config = dict(
    optimizer='adamw',
    lr_mult_o=1.54,
    beta1=0.9,
    beta2=0.98,
    doc_mask=True,
)
Each number is 128 + 24 x the weight over its row's rms, rounded and kept within 0 to 255. Layers, rows and columns count from 0. Numbers have three digits each. The size before them is the row's rms in percent of the matrix's.

# layer 6 MLP down, 256x704, rms 0.078, rows 74-231, columns 88-175
103:131128088137164119120125187140101133145136157081136110123156121140102112104117079111134104141142120106098111148137195092167143135170146137138148155105084094137143138110157118102116160176127092165134142104155117102126101188133157094153113106131106088140157136161126
100:136104120128159092121110114078122147077150099125111117124172141096077120079147159154115176157141117134140115118131145127123137141133134173127116147138137139124157097085074112147106121116079103139148118115143126137133145112102117089172130131122136132140188149146115
094:156118183122144158139152171138136122121105171143124160129147116147111136145158125124134138083162160127109125108167176174106126106135141115146128140068109131126100132119116122135118100118131122129110089150127107110144126122158101149142125119140112129152172113129133
099:114134128151107127153098127100092104115106111135113118115108151164121115134107131120142121139092115117109144135100105105126127123118120080150146114101125144113127126116116123163157133082120121160139107152119159139137087135154122095130180150118110133103090092116121
104:085153128116092080107168125121172124111092087111146146082172102161108178164129118194109111121112120113116107137156133130080135129115118124130114138118126142109086155115091139147135136156097151118080095123116116155124125145156116133113112102111142149092157113152097
095:122134115128122131118139072104152146127139100108130141122119114175111092166146128145152133105137100124146117143121092095117116119150146151184143151095104086125171118088077139110136148153079172179164125157120107186129116116109167065119158147134145123148106103149127
100:126174120145135171122125102150148168141126145097120111111113122140097142100096143156106138137124115138116116171093111139158113180130072160151146120148119106123135080092157121146125169148109099107143169099128125065134112099111117095131159158125156180133145082132141
099:149132141155107146171086131118069162134092138138143114140177117150152138145128127098121120156141108164146143083158150131106160116123115116103113110144145145140135108164122135129117132131164107093131116184127137161088153156131154099154135103111063116098124116163128
096:113094105142168100130136139118138086121162143131153126125104125133130115151151120110140107128200109119121168166127091144155113157087166157134108108124166107157144121129137132102151134173153125140141093102150123166065155130128129128136127194143165141159146108151138
099:164145167114117100108115114154092129079140144086141101139129141116071140103149089088161177150152138107137118145134081129138141136125135122123108149122086146112152113143161100143133111144158111111129089134154136158136133162121086147110141080149098157164152129158118
104:121173163128125099155183142154109075099121162109161127124142127150158132122157144129124155091174160131103150104084153138134098124134122125136158109182117135173107135128143171133153114125107155111073150151134122159158185141135169129116160114137121124169099143120145
102:133204123135122104100134143138157109130151131120147135095135131122143100108142125125086121164086164118137131135159101096114137113155177154137098118100127113141114122129148085137118167159136076121159141126119142120102148098091104101168114140111124060121145157104084
103:101150142101090120148149150097108148114148139090158092114085132145133111152137116128140095141102102116109102124165089132124157150172088104113101103094130151163183145115119148130098114180151129159133167183107132089127114117139118168140170120115126142112134114143116
094:149152161107088134120142103114118121127119128160125117137173103141181136120125139112156088127137104183187134093097149161125148157105136096112126157160087107130120137198110157150142128103123128131173132133057122116139119116103153108147108090139107135111127154179168
100:149127071158080104142147108089117182177097168124111155110095095136119153139129118106092120111131140110159155134126137136152157104125129125098151148149146126128148117124149132181158141151169113121130121091123118146133162105140133087100159186117106095170128135179134
095:108108134177170119131128143156137137107131116127115106136106147134155083118127104156112118142122129076122130156116092154175146098135116104104128121140111158087201162160117107181085141109133120141147131128109148102160137150103144078124086108093182129141128145092148
098:099153107114132145111122105116130148142131152138145116165109111124170133111074110127120144089158128126112131101077170166140088144157109142146136169165178117127117150138125114081136108130150154084087159147120126136115137077115142121119124122124112152129132084101146
104:139138087091130120136122125143072164126096076132134108104132155119072133121134090123145125110146139136110151125161109117140152117176119133112116114108125177111139187090079143129125155117119160173096101115095183158065107135135110163118138118138134110082128118136127
098:136150099182115111140108164122149151109135135114163110134106133123182153141145151168147108132130107112121139129125078133070134113140136098138147132108156094117094172128083159085138135106139115108106090135150112120088161097129118129106145168149127123123093114160151
093:127149136160125146169131153095135131142104121125149097115092128099141094136101152174125147152142136118139204122110132110147097101156148129144131126126143116133135147131128118114141117135069155122097144109146126117155128146157131117140127132133108141142138127131148
101:115137124128097138154184142147144162102095097101155108133150169136132131105156146137075126083140124136121144092166135141127128171061127109123142181109100107163146133151155105130144155103152132103115132170095136135090188118146144155151141157134143111146164121150107
095:080100104117144178122126136178152094108121146120163186160126130138125169104151150090124098120138163136153097113114134104102136099091093141189118103134144156133131148108153139113153166156146147125135145137112124096135118143168145148163162114173130107148141157105177
101:142116116170150125097125123132141119147130122123114178146101160088154113049125125161185080128112147146115117142135130124136144147135102130122133153069105109119130169111104114120138133144135110086156142127148124092100134147133119089145163109096089097147113165125099
100:100139141156115097109129098164086151130112097123087120091165107107148108149124127105154099117110144147151116146207133169149089113123119140113092164124126138073146128116124112109085152108108153123105085145116156113175158169140142145174140099097128175171114122121140
098:139186135144106109100091119108136107120129192117144138182088146133123146138134148110137108148107093127145096140138127117103173107129117126130148145144159154109123132122182106117133163156117145142130104126134159131151143129139085100155147128122059096115118096094087
098:130144136096170115097130133137119169135079149113173156115112122111126173108102122138176082122108125133120128148136161102160132105121184137119137143131152118145158161120133094100174147144123121129130171123145138107138161127130141132097116120109154114194148148141137
100:085083154154100144142144091140131139130110143161131069113151133147071119132196121098167173175106102118145070096123149119111133139138108149152164118142072134112119107142117122167149138143133116149140118119144123104108179145101113091105134136138120102128158101109138
106:169159112067145159116122145110128107150141113168159098143136110124116132165144127152137128125157124171123143178131095119123134171139110122151143134145130137120134098132097110147138101148126155136121156159133119130118151149166134087132124107103126139128169105102161
104:149143153157133161114136120108119098173144162160154115100133120120083101158166125144168170077123139143110150127141074115124072154140156131162084129150136143155126110104105143141107133147145114102099119102133109158116118103127106132157095149107111160132123114105130
102:147132097136124106124165122142131106182132138120138144155116153121087110119122154104132135143143165109125145105176099116107151111123127157136079134144134142093106121130127135102121119141136141149099138130138124150158128153154142121090066115132164107152113096137161
096:117143085131108147147105102125097099143143095125119117183147209145099142121098143104105105122123130140146161158163087104141128126121149166137115156159118094139155142155117131130154154168128127131110169133082096128105171157186122136145141100106154136139156133161086
098:121114146163132163119165169137172146132129122113117150118129090116099185118149140165141135153151096098163108096108141106168132107102107143130153108103122121101139094114116155125108126143121153146079082105160127113126108131141073118090159148091152129128141105169128
094:143145167105096104132127110123139092129137142164101124133093136100133160139092170121134184132138100104133134143136110127144142137143142134183117116113124123079123084129162162120113154122124086148130105123076162094103117141114165110148150139158115082134168166128066
102:126129116162132144155077153112087140127124135125158139137127184124203142124134124147132144118116112117102120090115166119109128128130150131113133115113158115151102165125162089175123192082080136116114104116109135145131129115129115144159128152138099088104096159132086
123:135140152131095136135118153150176119141125112123114139157115139096091124164139124129150111137124135098141153148155125111125169102134135147123186111097141162126116160143115158159107119174145097081136083112134165120154147144112142118161154105182113135119132113159149
101:093131137136152125113133161179130135154148121108152127111133122144172132172134117124143157153110124107123073080132099126111120109146145126111103067094100139152154115101154112118123106158108105153084096177115128140079116099158108093067131138146099075109094139084129
099:080117171137098137142093113122106130106133157124204110127088106123141103129107159133151094148117113065111127126096092141123148151129145129137112149121149144164150132115116128158078142072114140119127153141165126161143094104106146137108137181144130155128093181121129
102:175124110167148149147118142112115168138174096127124099126124134110141180158143127130051146151104087116139101117109117139135107120109151131127112140140145110136116151161113121093109146097149159088123129144129119172152163136126126133135081190133078136109138134107133
100:149145131168137152138134123131141112147164140131151105125173115095170103130133104155103159153149108155130139085121166143105124128116092089120089105091173161130168161153122124091074132158108103125091104091087128090105108168130150107137106074123141135131132118097162
097:145156141137150133165158091092111125102165112092137108101141083132159138165110132152131123123145169136115160156124121124135112114125103145114106150137121116121166114129113141088130137122135180117110111095129120116161104111141084152119127089080134140080112083149147
094:155121165163157123106133061154157160080136139113146148143146082166133140107116146148155159137116132115116112146193116129103099114183114095116125100107117115122147160139079151122148156147174102140089116117075100188103152123084076167141107111127132153141124136092138
112:112115104157142144124173118115105163119092115147129075115129131124140113172159136163099138127140100167191137101095130064128137148138129106086102152157113134142144141151106079101123119111142119193128111131133155165100168124109104122130090123146148071128160113152134
101:157112148094098088125098137111113093135124128115107175126142163123146129099125159133151145137099105127121106133131155139154088143114143122161125148123124092095135116131151112133097098129161105122135122154183094156148135139113131121124125115119127146123145100124102
098:130154159098171134135131117139156106134085155112135080106146163141076137121106144093106106138162154125174137182123126121105136169116089148133152149117159101123143120117119117095079154160168157108143114143085108142126098159151109119139125142134091119138083128112117
095:121078106125115106146073097132108126182170134146115102110127149092076133104116091146114178175071095170102123179161146113136100127120072149073118134141113137110135142147167105114120116129135111126115138105133108130154141094170076093134118148104148132149058135127110
096:132103107118128110136146117121129119083126191109106130119159136125123114110111122134094136126164153096130130105135124092147142114103115173174138105106115114146109056116117115108143185140092163137118091125147168118103149171159118137116167110086109156146094088109089
106:108094149158101131111158140091168139099130160147189137123099134125108144107108137111162131102120134092142108161137127141139105137111124117113132139131146159127154095109094134098112166168149173166139162115091110126126090142138111149100120116135167151056144137141143
099:142163137125122146109104143095100137185123146133157160144123138158128179107110168079121131118155121136040142099080114113141115182121136092105080172118118161137117108151130154156120151085106162157129102121149122117125135117107134154078139159130098173106096111120178
104:119105142129135107135161116137111134112125125129135169124153142049120117116114111162174110108112133100099137147126134151113117111110152174115102176132103141154153145106135098135122128112132125143127141099156119124154127090110103099118157170142121123120101148115148
105:165135128123092133119137104167143129151123107117120133122117120162128129115120128106155127137108122113122132152157133114146125175140160083108099143119125126162109116142141143120140142153142078135124121082127065102131147160138156152160100118114122163117140124143111
095:182121150141128133101114109162108101126125137095128106132109135169142156156099123126129157085163117132085190135115137118085099128123125113122123117128124166123136162137114154155126156088103146112157142141120110140141118166144138183151137125100111135097122115129131
094:115096096125112135138131166138115124140099123107138158092101100113124134125098122127113146134140142104130137141118140150090113108180103123129100109129116135098128152130123102171128113140146138122171159135166134130134130130131161132139128117156159104109140119135093
101:127124158138126125115099126093097104142134153173131120103130140138152120134142114126152111159100142141130153136190134096081100117135106156125117085137084131123158094113130167085146129100162147130119122133087145123087141115162123120131127178177151095124163159137119
105:164089122118102164112112114154111136135100166142132172148144158127124106155147166088107137161156110138143149098125129111129107148142133136118132145134116129163093140123131156122113150095153142117164110117121113113135092108129134130145114124153113139113101105140125
104:111045116132111110105120165083139122142103152139127138127139145105130096116095127117139101114104074137142174111133151179194139110121142088156130134144110103113157113117189136171150156160158078165113141053155108070154117128126136084114074117141088152159129097127135
095:122130127140099124126157131136175137102157125116141141164128115180119124122134121140126124148095129146148139155206126072096156103142111117125148106126118117084127123107139131077155092184122145128098083159138127143124145127112127151122152113123146152112119121160114
102:144158115141097171135112087122093141142094138157129153137091162137124146112108112113105076102142111082109093129190137107107126101103126143080122100122123095167120162110128135087155146108134137123139135134141158099126147168147102116136127154109120122093141167137119
096:126125148131146140138082097096076158159108120120101144141126149114163133130126179123186145118123134139113139125110119145139130135116155168132134141139091102136123121065124154113111156155136184153112083114103140131142125126158134111115101105133119137168135138150107
096:109137105092111112169174152123107129133123123118141113156101125136091137097141151127119085192121141102165090127126116131120126149155118125081105081155126131138159136157133120083157121116143159167144162153123142105127154156139123129132149118124124111097153142119125
098:148159122141187152157088156127139138101114058154122118111126134137148140143131154106134113096135150140089152124141144131143096117148134126138105110123143099106116127134099139125130141129131118130116145129117151200154121139156167096156143155140106139102107123135126
096:117146173123149104123135127122111138088099117138133120087169149095098073126119168163133104132125151163152138131076108142147164147146132110162126124148119124159150124146120109125120133108131122143128135130144133152132162091141074133089118163134124131103139088132095
104:150098142115093155147095097086116108151127083113139099153150131141130085147109147171140103128119122106114142060094154181161143119135176126137145133131143160107119126130117151135090174136167152123106135113104120112083100114139114097109122141129117147135117076207118
097:176146124158086125165167145132144123117132120144114139108166123111192107120140122092134112106107115120152114139110151147089137147146160112134106120104143106111137089154179161158130129125104139106124163088146135104130082164116145101096117116099113098139106114122141
096:131145132122173156147137114140112153125122138118168149115138095088109156130153101109101104106115133116140115158151148102155145180122116109130141163100097148108129114117198122171109074137114143138152081105103106119142129113121135110143136110134111150118117104118103
096:148124146142106130098063101216101129135137132140084126146123135134102103164128132097114181173117163150101100114126130163114141147158151130138112166120134134135108105147160135144143148132090093149134114113171138072110130138170146137118061136136107142126119133140138
100:106165120111137113119118138094150120177170153119141106149121112160115112131108111134099111143120182186154105126124115129126110108165170128131152128123153109148123172125123116085159174148153131094104100106106098127144161103122098162134107147142091101160111111080075
103:111114144080117075106072091156118079111091107118108113142101151135138064171130125141087144094104151109135120105137131146145193111117161105146116159125107109118145161116129122098121171124112138111100144165101127119112131154142185141149105108143106097118101096200117
103:162128094183142100133113139121127125137130128122127112139133156118121148127140128145167129088162173128125101143123153158150136155097140108159124112177129116190095129127096150091183129099145118089127139159147121106127148081136144114074140180111097098153162070129123
098:120130137117128133133132099146155100097132119113144151132126125107146173194089169165154122152143120090131117135186121139098075133116105132156099096102124128104090142108116137146161133135163102132097163140131122112138109164131086156123090122149143138123151121090134
097:185116155106133112198128150153134123119147138153111096122116131135106147118064094138139134132112141099161111112131172134128128124063123130131127176117118121101088123132128120145125108139179127081123127130107130122108135133157076174124152124143146126113125131141126
095:146136118162138148104165123088140104150208130169110138137111141104133115134156104151125105151123105126112131155136131131142159116134154164178093136129152109102145129124133134142136125147124140114134131129112170150110106134168123151135122126130123131124134148132100
097:150147106125127101109137106131134114135120136135138193169132085098146116141127142107157134123134141095100106120111138175146123126124138132123128167156137097112107114125130138115141136122120098134086134110111123145117091143098148150091081118107125105117144072110128
097:157139130189158140136135109137119136150110118134192142142142141087178129142163102154088157153153098155115146129130140144118141136147102110131175096100116138087120106150115187119164106106149088156101137132178175150151143140132145146126116175161112071090101092129138
103:127093136106133148109136163121137158100141157132164127136185106149097162141097061161164102149104140129097112119112132068108134145111140060114120104128116159117084113141120132129124101100184112147124142127129142133134132127123100141087156124137105129115139123141152
093:132163119122164125123163134116126125149134132132072160171162156122178101137137118105140164114129102109150121164131100085118075137098140123135123114143084105099115128057123097105102153167115098140126095084094152147121099184141124113114122133094169120126087141129136
104:102135094116145129157113142154143097182155139119144117112107100130135122136161114118140140108138117087089097146137129167121098166121153109136186149106164134097150101151135130130135108158158107061124130143216120113108140170125135102135106097160127151062138132145119
095:109144157075148112115179175079130141128134155123121127145113140120108108123067144136142146151139161167141120105156137130142132121143104117114162082106161111139161142155105084111132135149063158080167167145121123120164104111147083149121111107144075116116133102105123
101:162115112116150079120114139122139134127119075138158187124121135153143145103117161097128115109126149127131130122106117132173129119109118116190116166158165123137107170150126125143090110136111152126131122131137159102127134121124112159196076140159136092147103103105147
104:131147082133120111107138134155150140130142134157113162156131155146101116124112194113157109122154164128126123115140156138125159103124146136178144149135125130133171125128109116113110131167138124185165178138136130111105129136162122144143136124159139102133144141196157
099:150178124098107118127153127121191138109114157118077134134124094172153132150070109123134086119136151085137162150101102130133105095077107147107151149169137168117158072090137138159143123125144127116153119114125162109117168105120146160119146142149142126118122105145174
104:100111144155120126143091116098115131131135100178123149128128165113133144164122135100129189082108147133112150176134100138152122178156143108113122115171131138113128122093090165137136124160104146179105117114139103112122050139102175154126106106131158155113101085120146
108:111136151156188107117153095117116099141125105124135157106129177121095162137105109105127110143145156114146117154142138099171136115117140140123096099127114130134151132098106145169126129174154096159161160135139176154133124110146157077173142088135168116136179113165141
104:136093145133123092089120158108141112102135175151110124147100142135158119137165133194137137125136131124160067133118127169085129078100150172147120162132097097114146148084082110157102153139128120154116104129124131155115089142135103127084141139103132157155143110099124
100:134118120130150133090144100078105138122134139143120111076112135117110111096119204108139109114139122088138132161111157132117113096130138115126108135157082174141148099136118156155108166156189118126134139142129090115136096156099115139124132100135138080139139091147141
097:129137109109087118076141110129125119128111145144156130135124167135164148183150119111113164112115138167122125117131078107096137130168150113093134119160118141114099129066115122170094133113133127125132112127131130119179086140150130133145105127119094097099093144127075
088:108164173146120104168143122143133120093162135104183091169163128171092136131189124161076151109142121127153169130144111122091117090113168107115149129112135124085098106127081165123118142116159182108098098159145129133154139173149108121085140130109133105111142127112117
099:126115132131122108119146170157163105109097144128178142129117153139122163106132128131125125126140127114150092129121105122125115144138176103146103148117092123094079125141101127095118109115108110083098142106145123097124125123208156123110086136117129095122174151138132
102:155128163103114152108109152111074122149130112152124072168106085074092108121134153176151079162122149124152113153109126154108140150141124125105130155145152193118120126133099135139119125144168110114106134159103138138133154115128109111144130131149152137125140117188090
102:117105101149171145125176115124141126150099138165071139154078118074122109137137149124137115144138100161148110105145121096151130090135126132131169163116125099122122113098121097112104137188150110169105170123179180129170124143082091130123107160135140143124130143146126
102:157119093164144125127116109128167150158121134171118122104112134137165141101101124128171151149145132142124139147123116113173148148147116154171137158107138116140077114123087137135140110131069156120119106104135128127127137168075087146133126115134129134105124166147128
106:143110125118129108119129143137151133127114128121150132071139122088146136138099104150108150157101150110155121106176120144145080141122136118152066129065112103125146145148129177136170077088111112110117106124124082095112120116159115137158132104112141140118115119126136
097:099138204108111145151149128141115153109136125140139164132107117112126155123165133122150132119116139126141136164103106136132086157143148134089150140117134110095111116103124127123137116118087121133119135154132185169135121091129163164115136178136121099124093122111195
100:130155151096124149133114142187109113131084118114135081134111127121097094117131077142104150136114081188119146164143105159121133143143138103096119069099119127155124186118106128132142134106137118132136127112176115152122150157093142175113130087142121116111119105089151
094:170087108133132129119090104144154191131119120129152153097114112110124136150136169098135157070103173100137119134180116141144117108124095140155153111116145130134118132132092103158147162127151132096144130123073147168139142101111129109174154132122147106162139106155144
094:152114076110086156119157114125106124118112170114144141124099117130181140115129117118164134131118129124129128101098112169152095189141097152159087125131089097160107143121086105098143189119111139093122113121105109124131080103128149142107169117117141188199175120135100
102:150126121170119130131106107155117132131121126178130120128116150159157142171125116111084116155155114129146109162139087116144155139145133122111099149090097122135154117147140120131161162174100129131118135107149137134163090131142123104169107142133120096156178125131110
099:123122135105149116149137109171135095138097163092160140117122133129162139122116146117137172135102174141141200136111126150094128099141121148129138101108117189115173094125135122156175139100108130095136106138087099108124127119161107137135130113108136100118155189073095
096:137118117101108097169100137154138109155150152136126123136089104162151140115152155182099143127118162101138139138164121170113129102124132120153087169120142145112099137145112147144128116129128103143115129115120098140143148100131160110117150125108170099151132104109080
099:115134141139125156113137142078106101131063085107093122155144147095118171166128146157101070123130142176125141099166126074151103137134160152131065088157134162105131110147141122126135123153092149124099135131133123115157125118140158111162124132136104117122118113163128
102:192172145135119099156121103134076197107135113147149148155105150139108130137100123083151159160138151129164144105118128106123145152104084096152134142140112122133165153129104126092114138136133126125119157183123138099153148115100145173158119148113122106170185124126155
098:094094159137115188128102191126109077134162147157123104114139144153119159130128114125114111126129136132135133124092150105116130118133101117116089109130066110142171129137121150158158082186121170135121177081141097100122128156131173109087118150132147080131137119091144
098:142105081073124100170102095108122107108135124152176163174071107137092154100142124101127146127166144152085099085119123136098140152101124122127104145129110122151145096097111111185133113105127151094136130163085128142147120129135151174110108111130112132103165112147148
097:163150138140106148115113105119115125141120105120121132168132158130124094176130159111105101108146080157124135106131140145090108145131079147154124103139122152170126130150140105115128082118093143127098154155120145132152114148130140110105101152110081103113128138140146
095:142124147134124136155161110144155123082136109125114118116178045138139127092154166132176131169173119097144135108124111128062084099108157146137158146124153127148107153159127116137127161131120112154144165108153137124079170083129130151130187109167115147103114129111156
101:150127173110147090099091144087141137097046152125151142141116100109160110151123125075138149134122131100129129139116121146146146079152139111118110126086137100127159182101132108153166140144122143096118108110119141145124114148146123127164103101139084108131146156132095
099:110086101088135103118108149136087101087114138129147129122124177132124070102130145131123145153096152112128164161115145151111142067151102110123171149138125134104195157121160084144110136103129092109105135134122166115143045134122093125182101141138098147117167139140086
096:154159153162140119104080146134136136176173100168118115102097114139116125100132108160130130169118083160192138123133160151151163112123135122137152109134177128145123124147110151117160123140109160138132129166118117098129130132108142117178154133133108142145067159096112
093:139093092099137139132137140103155145074110164128098116127099135144161098135087105168106074134168150152110145147176133144179127135093120163143129154183129137125141135150134103138121096153161138119106135143095100117165122112165150088145101070132153166140136117145139
108:090127132140134079129175135153106126110164151152168144100147114153110112131109129121151174092121108149141144144112163120139120130094122127166154131102128102147149132107132129130114148122167113113115146174122132162161106127115152160125127095097118117129083179076136
100:143118108136064123178131105125152097076101113097089124117148131134153132157170162153118121118139108125132129112120148114150104147117127124120062082123120121120115094177163158142118131112108155141086135151144123138118135137119103159120157148116081150110108090113154
097:139133111170092131120165138142095117112141143121130126092135157144144112101145110153152151137111152123099150142087128139140127137150147110091082131099155123100145106134107171093147129102130099106117128086101190149139132107153156125147124129128104142138144165136135
096:138086105116145106133155172097124151125095160141116105140121134038123092110113105150139121120169134103141161127127119134143086177069124132136124161124138151120129144115145157125126150124133141141128125110098127116085095119093141136112096106094112111179100090139146
097:063133142127128089113113098132130162147112136087152088146079147105122103105150146093134136177144153090107173184157137153122112096104082068122114090116132130066151169140139131051120112126130104110134129152147148137165120153155105149138138137154137111144179122113097
103:165134128089099134130135195130152142109107113121112133115162103159127099179148105162124081094132126156131132081107107131144181066165121123115139068089147159177098123115101116149143125122131115141137107093142116106115145103124118122129101125130099085097125177143127
101:100121112103133112158116113150154124087107128144133089110089143151178151121120153151147158062093115138145125178106112131105122161164081130159111101088123130101117131126148140113129153161106147124142105143104124130129096130139122133081155078109151126136096157074158
101:117132097101089142132133129103137147163161132077115117142124166154132120139081135134111154137099133128096104167148121111095101153072102113159117114132129115123103137118129091129162127091105164107124136136131138126089130116103099135124106073098096092145145149143101
102:118128093171114137133111106130116118098144138105187127127143138108152104153094129123120141125134134109196191101123138079122109163180084123104102131130135147120107153136093133121153131126160111104185138119112100116130121130103100113167162115157127118137159139131119
100:150122107143112161136102123118125119121170155115132123114146170107154094118100177151141100078115130110134153158117136100141084134129156135136119141087112127125128116120092164113145093079128124122140186140127110132114113129122100139129111153141152142173167106119108
095:158087097105102103175073074139108150145153109127130122099113107149123132128129117125128111188148148152115156108133135147127158134143139127120133113156134109103099161133130122105114121089121115109124147109112116092117126133164134137092136134133116094114145123096128
144:160127146126144150095126112141128099151163116131095106063103106128128117104125109111096155119100118164130132141119138124144106129144116139110103142113134109080122118143151161117159126128109108104079093126085097115137126137136123116152175155105107153102107159131091
100:135157149161141145148138101142100148141145162096188129169112139093140146146151146135152130126138129122179144126124075102098151125134063119153135112130132106130136123158117174136098122110085138115115144173186105119130132142143098114100120126144120118105134092134125
105:129144110131163121142114125127136125102104100085110147138130158120147154142169131123130134174105156150137185161109103108120132098165109132141151171127160174128136091109111125136136114110118146128148118126092136121139122146128155180180118136156097080135152138164126
101:138116173109129068128123141120126109081104154098097175088112122107147148129142147142124127116099117154125155119130107126149150144139155100149151096146131126121089146105122126111117136124122087142130105097118122135099136126076148147177107096115096097104173180143094
101:140122134120138137149125107127116122134106095127131102133136103139172125139153137118132100076127138166166141142088120128153135131149139162141120116140059139163137132142146120116146108109108134116154163166096188112142138120144183099135111153095139116109110167121150
099:134163167113110115143145170120088112099194141103147149103104158141146166156086144135134084148105154155125117110093119102167161151159111088107118113122145166108100137131148115134108158146118143125113097149146119127120160156147133103118122140131114118159129123138130
101:122104080103094148108150129112141108135141138172128143142144101143118116140110119129128073115150140152134125132134128122166146125071084135127139137113144179131135148114138122115141062159124107122182113106135116114154119107127161137105123150152119136117139160150154
097:120119094113122108116120098086157117137127111128117141078132125165104117147097124126115121078151140115125146098138131105114142148140130107124092078123132099118156112129151129153144105154127108164166149127146089135122133083122180191088148113136153181146127141129155
100:115150140107112163123140149111088130141158153140154109127142137143098123125160102149159126141088128158128131163119114110145097103111095175150118121130140125150131134093098133092128159121120165097089110100157150128136104109154136121151181157120129148132101138139120
101:165122147132128121099133120132157126128121115130140120176169124137104150135152148149160107154119152118146154138139119141123125140121094101118082133105116100145085147115103120121126134187108147151119143133124122112099119097115156167130147119145140119166117140121130
098:099138159108165128112154108140170154112082104128104139097155135158101178116103141142144167140149143130142062152114113095151144139105161106081122124108117124112162085122118132139154118172128151145165118164138126121150164093186138143139085133138145082117132177115118
102:129140123140133115151114098108138159126124088130105101088103128122171107116102106151170149174162170140092107134175160108174109126129112128132140109096148108157155113153163075153114099133114148119146066146136123095132161143132081083115128151127126139110142118136095
098:143168129142130103150146139136172140195148149115090153169117135120159123114132125140160137182136114169169174134180109118123096065140132153140128156106091100094133134113121098128180134120124174106123111148106123104142149139100113137152110156134131154097120105101136
101:137096190083123143135118151134154123111113137126144090117124113152092128156128112152145116167105077168151128138168142125101107139109134142130149129135169147137118106084092095133125127147151142119137145130109099118135117110116084115136135180135131107152142093140142
102:133104103124148145111152133144169148132149092129106122096135105139097135137135131158150102114175134155124152132148141134138124102132126156132121113139145121121091113132127131144107166130117116114140131139118130115168108179146093146084130135116145167159172094118154
099:127152118121103164110109154112108126154116099064155097141172114148143098156097108160150156145101142158133093114116143138118123122123151116158143143166124133111124152131149105112117094117198062125171109127115148099143132149095108140129146143133150105133113136146158
096:147112136141185160128118171159109124122108126103154122114126072155121103108095116106087141073111082091184126116107112124152158180179087131175150109139136164138135143162101161139123071128117121111147140126125140149116124150109141110139113152124122099105131107102091
101:095145099124107118116118125121118144139114147098132124137145116114124127119143095132137125114128129162099123124128149128144151112151082110115157131087150125111121138159105109136113135091115105136128136129146153094175099132131054099106104155171075146104143099180099
097:105113088112163133120092144129115097141126104099101114148125142192138115156105128121111174106120178174142153118152113140129143133180107109150092103129130123123117091155171137145115114146104168168103122171140115127175106134163163107095128128121150078114138117113137
101:146141091093134067139142109103137142123139132132130140133108086126158122136127098107122160102150114196161156119138088141141151143128160152123159146121138134086078113157136112169105124136116155101099068164134146123167151113121119161131124128108145152144101158104132
098:124150145120082123154138123102101176128100126166104101070114134123142102102128089128120146137115086217137119131141134076125140115158116116132185139091116132105117129072139112114126090135107163151134108111105128082148127114151122139136129144154056150119117139146112
096:126107129162118151160133129173106112138113149093140173119160139178114105098111112167149159135140128137138156097135142161144133118147158124131133139114073136110081099120134123147115138089078099093112124143081170135082115126092133111136167122143082133131165146154145
103:125203118116095177105158142130134130149154145085143134123070107147156096134123139131108136109131148165115176160131132139129099158160124124126128157114090132145165117126134085061123114096158129148166138101110107126115096137130126108179114151117139128134132146144152
101:155107101127112129115133142146106139143099175116122135101107098118116113126118096131108137144116129167129143135155103128112088125083165120159155136135103128141113162096132128146108109127124103139135165122117151138154094159191108124112168127145145122107145083116113
102:121114180164083134125192081127143132136136140143100091114126123080139128122087143121107146124133149133141145109108138133135090140099116120119121143144122160104117141097152130116131115119162168138115119153073121151164100142142091194130107123101214122142164151112110
096:090140141100109135205143172150118129149099117159097159111095166141159136133154090137140135146123126120155188163088133144112117117162122077124129151123167136092166106167139151129152154165122171154116146150138127168133101117115132154103142147124143154130094125121168
102:135149122132143120120106108103136138153148154122149123111111131151147152093136125130091123118087127126159118159126071146152142126156091104158114126130116130123160108068103106144163101150106137133121174164155141178147111091129142103164102151119080169085125159135124
096:121176180139102162151124133142128158132135096121127097117128134210120127154138127120155157112124105148111093152144177124124186121174125140126170096121123123104159105173138106147148165098109143118129136140129128111071157124119109165153083127164124096154127094152106
104:127119120130168090113126166168071121132123128110148130102120133126118108128127179139131129146137137152090106156098104107075107127135176122133079163115135139103063104104156123115131097094137153192135152101079108151131118147094141123127138126133155125160113101130144
099:140173096133101121142092137156134106100165135131135145171154176128149148131113102125157152166097139122114124125156145145163132157120137125083154135119146110129110131107134145144116129129158135107127091109175141119149122150099111127123146133128130081116121135092144
099:171138124098088113137104129143120159165123128103108133125151146148102135127146082101147102110127126117097130166132110110133121187139090145124114123132116142103133100112141150077113132114162112149064165117135160096137122135131115158093112172139100153112106120130130
102:139151145080145119129151156140142122130081151123164129108145149099125126145170120143148136160089162116120171148108092118113083115099091156094166114131141095112085113118090129139144134110097141106133138135078140163139123092138162137101129132120122121137118130095129
100:110124126110128115153128135148127071074157156109172080127125159123123110120113127161127153155120153139135138153150138131158168100127153142165133099072118142158152131154135105131186103131118144115139129142137091150134157122165186137106128107135148113134127141098085
103:106102147118099132135090167147083104141127112128131122149165148142140151149125110120095143105139068102097118167153133155161105126160150141158115140175123145113144127127146134110156135097134128171088113094172119097139119159125162192115107118152142131123123122117142
101:146099124122127124120126204153126166116111122100142096089154120119134143124132152156088122132139132089120113144140114163139132125109102145096079146118134162103150142164127151163083124152126113135126129115079178101173157111169101123133108088126143114111096129106172
104:121140096062105121145082110105101117106158132134126117142123132120134159109123160126139148134125095138133108099112122161149118151136096156167140136124157104116187154100144142124075146123198144132102124149090107164160109072104124116110150152104118121124096160083095
098:118150143112114102121093073178147138124132134136097101124103187117124167107105145128136154122122160158114140138130135129117090160117159091089118130179131117137114146176136100142143109158096138153111116135140138084120133099136094168110134153171095113107146124115121
100:108166148141115129114123135192129119155120137119170088122132104158134129105084135119164110157121133177138133105102133121098105086130185115132158130075139102133110111123166134091140108142152104118137114166096142173130133160111135079144138097129114129130103105154149
096:125148141163164150152123145096092096156147102172147128104118120149155084143119114150068117118121124155155164154149100141149164094115133075192129127162102125126132147164185139129094120116137140144168123115082120116116111102109147085152164140128096145103136169127166